Each number is 128 + 32 x the weight over the matrix's rms, rounded and kept within 0 to 255. Layers, rows and columns count from 0.

# layer 5 attention query, 128x160, rms 0.18, rows 103-127, columns 40-79
[[ 99 140 113 130 145 133 112 142 130 138 156 158 158  62 140 154 104 123 151 120 155 153 128 113 109 125 142  90  97 158 117 196 128 136  87  99 149 143 168 131]
 [133 109 114 164 118  39 148 100 131  91 179  59 147  97 101 155 137 157  89 190  97 151 128 189 154 102 139 175 186 189 117  74 168 124 132 129 143 220 127 121]
 [207 115 152  76 111 129 114 101  75 184 179 152 137 133  97  88 176 111 110 133  60 193 131 143  84 146  86  84 129 116 121 116  97  81 134 151 172 195 141 142]
 [117 199 149 130 122 210 158 196 186  97 176 118  85 147 168 147 117 156  92 147 157 194 108  87 165 136 134  64  69 162 128 185 111 109  60  94 182 154 133 135]
 [112 153 110 196 143 130 117  90 113 130 132  97 128 202 154  89 145 164 128  90 141 113 180  97 125 109 150 146 177 119 103 127 131 121 160 110 129 109 127 126]
 [111 134  97  98 121 106 163 120 128 130 105 123 171  85  88 149  90 166 128  91 102 131 127 140 174 119 164 109 124  92 173 101 174 117 164 105 139 189 158 121]
 [143 130 149 127 118 129 141 129  82 138 119  91 180 113 138 129 130 136 136 127 117 137  91 121 170 114 145 127 120  74 133 128 171  76 169 117 112 136 142 145]
 [135 151 108 118 118 114  96 150  63  62 164 109 102 187  93 110 168 160  77 134 146 117 106 148 182 152 154 105 114 108 108 175 131 141 165 132 145 190 113 162]
 [100 160 104 158 151 146  75 136 144 130 143 113 135  82 159  71 175  43 123  87  99 149 140 155 100 124  91 156 158 107  98 100 200 128 136 143 158 119 100 116]
 [109  85 127 140 178 158 163 123 136 160  54 195 146 153 149 110 129 164 153  71 134  58 177  75 143 159 124 108 150 155 111 173 122 104  77 101  89  99 139 164]
 [211 152 142 126 155 120  81  50 154 136 196 147 174  97 160 155 172 172 100 127 118  85 114 165 176  29  91 117 126 148 143 103 118  93  84 165 177 174  93 137]
 [163 139  91 125 132  76  94 124 113 182 198  53 106  97 160 172 142 166 128 142 114  72 141  78 146 133  92 155 192 101 113  96 133 140 102 129 164 123 125 154]
 [100 143 154 108 127 139 145  85 132 152 141  83 145 139 165  79 111 201  87  83 244  92 121 203 145 131  91 174 181  68 113 126  86 144 115 188 161 151 122 148]
 [200  83 156  67  92 161  71 145  95 149 115 179 185 189 198 135 120  93  70  97 174 106 158  52  97 143 110 186 152 143 169 136 132 188  94 120 131 127 159 115]
 [128  77 132 126 132 155 129 113  99  97 145 124 130 198 159  87 161 117 127 164 156 107 114 172 126 141 113  99 153 138 120 120  96 170  88  83 111  70  94 103]
 [101  80 135 140 112 135 172 173 180  91 119 124 165 146  92  86 112 124  67 172 116 125 122  87 150 200 113  92 126 127 148 154  95 150  94 160 144 151  83 138]
 [119 116 137  78 157  95 125 110 117 130 104 145 157 153  92 150 133 143 142 136 112  89 103 102  80 195 139 110 159 150 130 106 126 113 164 132 160 144 100 155]
 [133 127  77 199  71  92 131 153 170 116 120 126  84  87 108 121 146 137  94 129 138 100 117 112 178 163 135  92  89  77  89  85 155 202 151 128 112 132 100 182]
 [121 143 155  90  98 166 110 151 149 209 177 113  88  99 139 155  65 115 153 160 162  96 116  97 122 133  80 155 148 116 127 164 182 139 104  93  93 107 171  50]
 [ 66 141 150 158  95 190 173 117 164 160 155 122 131  39  76 114 144 106 116 147 108 160 153  48 145 162 135 123 159 172 147 177 137  72 148 115 180 162 120 160]
 [123 110 123 148 123 129 185 132  78 127  87  90 146 112 131 165 118 113  98  88  72 144  99 157 109 159  95 109 143 170 100  24 132  87 104  87 125 167  79 156]
 [ 85 107 131  55 126 113  99 114 161 109 136 182  94 151 136 131 135 139 155 153 111  77 174 112 158  95 129 102 132 108 109 148 123 125  74 177 169 134 115 146]
 [179 135 126 148 109 170 117 132  99 168 218  89 106  53 157 128 128 112 121 142 171 140 128  98  81 136  94 132 151 122 119 140 103 104  96 143 155 184 138 106]
 [118 104 102 118 111 110 164 151 137 163 125  73 152 117 165  94 175  65 133 129  71 140 110 145 126  60 157 142 178 177 117  69  86 171 104 110 189 155 132 152]
 [ 55  97 170 140  95 135 186 149 180 104  89 142 116  73 150 102 176 154 108 215 119  91  85 160 126 126 220 159  64 115 150  74 120  99 179 131 156  93 124  96]]
# layer 5 attention key, 128x160, rms 0.183, rows 103-127, columns 40-79
[[ 80 145  90 113 217 159 142  70 139 148 151 148 136 106  69 145 139 161 139 137  76 204 184 160 165 178 158 163 110 132 124  97 196 143 175 173 108 165 125 152]
 [108 176 120 149 121 166 161  95 101 168 149  77 132 154 100 162 122  69 135 188 156  95 142 114 154  83 113  77  85 142 114 122 171  82 101  62  99 160 115 151]
 [128 139 128 135  99 177 156 118 155 111 140 138  79 124 198 163 165 147 143 151 152 141 114  64 125 101 134  83 156 179 109 137 136 159 153 109 152 110 179  95]
 [110 150 144 128 180 116  91 163  70  75 170 197 135  87  68 143  88 139  99  93 152 100 145  94 127 106  99 154 111 141 110 158 152 102 147 117 131 157 124 123]
 [105 135 101 191  33 129  93 224 156 129 146 166 119 186  75  80  98  59 152 144 187  70 124 123 103 113  89 106 163 159 142 192  98 106 135  82 131 100 139 101]
 [125 128 163 110 170 166 107 114 172 170 125 107 106 146 127 106 111  84 130 156 186 176 112 161  94 131 127  99 181 118 121 139  91 106 154 155 124 231  98 105]
 [157  81 125 117 165 172 170 178  88 115 109 125 159 118 153 168 187 177 106 107 147 189 143 158 108 168 174 218 130 102 111 106 115 127 177 147 115 154 126 159]
 [120 142 101 156 128 118 234 111 112 196 140 114 146 112 186 156 125 146 151 124 106 100 139 113 145 105 113 113 146 133 139 150 159 101 100 175 129 151 148 125]
 [105 142  94 141 129 154 146 133 130 131 174 129 128 150 122 150 133 153 126 152  36 146 147 181 152 136 185 135 134 121 122 144 131 146 123 172  92 114 125  73]
 [140  94 138 126 149 165 106  91 104 166  77 152 181 163  82 193 139 187 122  87  68 156 126 101 105 152 158 138 101  75 138 143 134 160 157 121  81 157  97  99]
 [ 86 208 143 142 140 127 139 149 178  95 171 146 137  92 129  75 104 111  65 112 129  86 112 148 205 102  94  84 160 167 126  93 120 146 109 190 117  98 133  70]
 [135 102 150 154  83  68 158 140 139 147  88 150  80 132 142 130  86  52  71 151 101 153 152 100 100  94 150 122 152  96 107 121 105 139 140 128 125 140 104 110]
 [160 124 149 139  92 124 135 222  87 126 123  91  90 131 130 115 176 136 119 143 149  28 141  69 105 127 152 169 124 107 133 137 152 124 131 107 110 122 144 113]
 [ 88 154 104  69  87 104 106 153 109  66 136 147 203 119 125 156 148  95 147 148 115 132 134 144 141 129 153 134 110 158 109 121  74 165  99 172 155  37  96 126]
 [139  85  96 193  97  92  83 148 110  70 117  65 171 173 112 155  85 210 111 127  88 138 111 154 145 168 114 176 109 119 136 104 195  86 166 136 148 115 103 114]
 [ 98 182  90 111 119 148 147  89 123 137 127 178 156 169  78 118 125 177 176 156 133  95  94 115 203 127 147 123 116 126 125 152 127  76 127 127 137 137 111 134]
 [131 147 127 133 142 202 172  90 124 152 144 134 124  78 183  97 114 146 136 169 164  73 125  98 213  65 149 105  63  55 125 107 196  41 156 152 138 151  65 146]
 [167 162  73 129 116 120 136 128 160 164 122 195 139 187 102 136 100 143  94 148 124 109 137 108 124 142 182  94 118 124 113 121  86 176  65 101 111 143 160 186]
 [146 131 144  79  41 147 156 131 113 120 142 122 126 118  68 166 141  82 162 111 149  91 113 102 110  73  63  88 137  94 140 134  89 129  96 101 119 145 141 135]
 [139 173 164  91  83 125  93 123  96 150 109 169 139  84 133 157 142 124  97 188 133 173 161 121 107  79 143 152 122 126 116 138 135 154 157 104 152  69 137 115]
 [171  50 100 145 166  97 115 153 111  56 119  98 101 115  92 161 145 157  47 149 135 148 123 115 117 198 175 200 136 111 122 142 134 149 113 136 150 145 120 136]
 [130 144 112 136 128  74 157 173  91 164 127 149  71 137 152  86 139 169 124 142  66 206 134 177 109 156 134 132 128 118 129 134 173 104 138  97  83 128  44  92]
 [149  80  82 184 137 151 175 138  87  52 116  92  79  78 177  85 152 120 192 141 181 159 174 127  92 165 172 186 162 150 146 162 119 117 147 144  99 128 103 115]
 [140 144 116 139 129 116 143 114 123 116 154  84 152 144 119  73  73 119 156 180 132 140 151 124 166 123 202 138  92 130 119 156 131 121  98 149 110 164 120 170]
 [ 99  79 189 148  96 191 154 139 131 100  98 194 107 181 118 156 103 156  81 149 142 145 107 143 109 173 131  93  67 176 181  62 143  74 143  99 125 128 223  73]]
# layer 5 attention value, 128x160, rms 0.156, rows 64-76, columns 40-79
[[160  84 110  60 133  98 114  84 132  82 200 155 131 169 163  75 122 149 140 159 157  80 105 133 151 104 189  51 151 190 120 152 107 108 100 150 145 136 135 167]
 [141 116 123 182 144 120 111 147 129 145 104 144 138 134 120 103 110 161 136 160 111  83 118 126 123 112 119 117 163  81 120 165 188 112  92 110 169  63 103 185]
 [224  98 159  79 118  95 164 154 164 136  82 122 125 147 123 147  74 138 149  84 110 128 149 116 127 173 111 136 142  22 204 134 100 104  93 138 129 145 161 138]
 [ 54 151 108 120 156 156 146 138 167 126 135 166 143 143 148 139 136 124 104 156 128 187 114 141 159 205 105 109 144 128 116  90 139 179 199 162 104 127 207  95]
 [ 70 135 120 109  93 102 135  94  69 160 105 121 109 108 155  64 119  88 111  83 206 116 156 136 107 160 133 122 149 143 118 147 163 162 156 103 142 145 107 150]
 [140 137 134 172 144 121 125 153 113 126 112  53 157 149 163 131 208 145 128 165 145 123  96 142 172  93 141 134 171  90 119 119 102 195  81  92 116  95 178 161]
 [177 163  96 139  81 140 115 118  77 182 163 129  95 128 131 167 122 113 204 132  88 118 133 118 138  73 139 158  70 149 102 125 151 133 116 145 155 177  67 119]
 [ 80  83  59 112 149  78  94  76  79 115 192  71 109 133  74 104 156 132 167 159 125 159 112 159 104 202 132 119 145 201 153 167 122  93 176 176 119 167 121 103]
 [ 87  81  92  95 140  96 133 156 131 112 123 114 115  75 190 152 110  97 112 132 152 117 135 109 153  78 131 151 116 113 120 100 115  97 157 121 168 186 117 110]
 [109  87 199 131 191  68  80  74  98 158  99 122 126 165 119 153 153  68 127 109 147 162 110 157 182  65 175 100  96  94 143  87 178 112 131 132 124 137 112 100]
 [147 134 121  83 129 112  41  72 102 156 114 140 121 118 108 189 186  90 182 111 154 164 151 196 148 163 170  97 133 181 138 146 128  64 109 160 156  54 194 104]
 [164 129 152 141  83  68 120 125 135 153 149 148 135 116 115 131 141 126  92 162 138 175  83 144 123 172 127 127 126 125 110 116 186 116 148 146 157 143 129 111]
 [169 163 205 124 161 100 112 134 150 129 176 203 107 118 140 100 107 113  90 130 148  74 164 195 170 124 114 125 140 149 116 101 122 141 160 104  77 127 142 121]]
# layer 5 attention output (transposed), 128x160, rms 0.279, rows 64-76, columns 40-79
[[143 109 146 184 126 140  77 157  88 204 151 133  58 108 176 114  92 132 183 163  71 120  71 100 154  76 138  92 115  83 181 144  94 118 123 127 115  89  79 106]
 [ 79 120  85 185  80 107 107 154  65 152 170 158 137 112 117 116 126 130 167 146 176 114 137  97 149 141 133  84 118 178 169 172  96 155 195 163 140 125 145 126]
 [162 193 132  91  71 141 130 146 192  69 163 121 192 188 148 113 161  63 116 137  93 128 132  99 116  84 148 106 169 149  82 144 187 109  94 113  92 157 157  67]
 [131 100 208 134 116 180 103  75 140 142 108 106 124 129 129  46 118 143 193 101 141  56 167 147  72 122 156 159 103 142 127 128 131 128 134 125 146  85  66 168]
 [169  84 156 117 160 116 100 152 133  51  97 167 132 149 139 170 125 122 148 152  84 134 138 133 110  93 114 144 101  90 158 165 104 106 137 167 118 110 134 139]
 [146 144 141  68  69 157 160  74  70  81 178 177 157 110 118  74  81 108  67 137 158 128 159 109 132 148 127 133 171  93 139 167 124 120 146 156 140 114  93 121]
 [ 56 142  80 152 181 134 122 163 171 122  69 121 156 108 125 107 150 137 129 143 169 123 130 164 184 122 141 160 105 104 154 128 171 167  74  95  99 124 171 157]
 [160 118 155 144 141 119  73 138 132 148 115 175 165 148 145 159 102 163 161 182 111 112 136 140 127  74 136 157 111 104  99 127 136 127 151  86 118 150 181 164]
 [ 90 140 166 119 166 154 127  96  91 158  57 133 113 121  49  76 186 122 136  84 107 187 137 125  89 172 145  63  87 117 180 178 132 123 156 125 142  99 113 153]
 [162 188  39 195 105 135 164 128 105 156 141  73 135 105 109 145  94 194  91 111  78 153 149 102 129 120 117 107   1 169 105 157  85 108 145 120 149 129  99 158]
 [139 129 120 144 114 101 155 146 163  95 114 103 134 150 120 142 130 173  77 180 166 121  83 113 123  94 194  93 126 113  83  60 153 158 200 113 176 158 109 165]
 [123 116 131 121 186 158  86 187 112 176 123 114 170 124 132  90  92 102 125 112 181 145 147 160 113  86 121 118 141 180 147 115  88 104  70 107  75 152 105 149]
 [128 141  72 124 120  94  98 160 199 151 110 113 104 173  77 124 157 119 116 106 178 168 134 160  86 164 105 174 130 131 186  75  85 119 143 143 128 169 100 136]]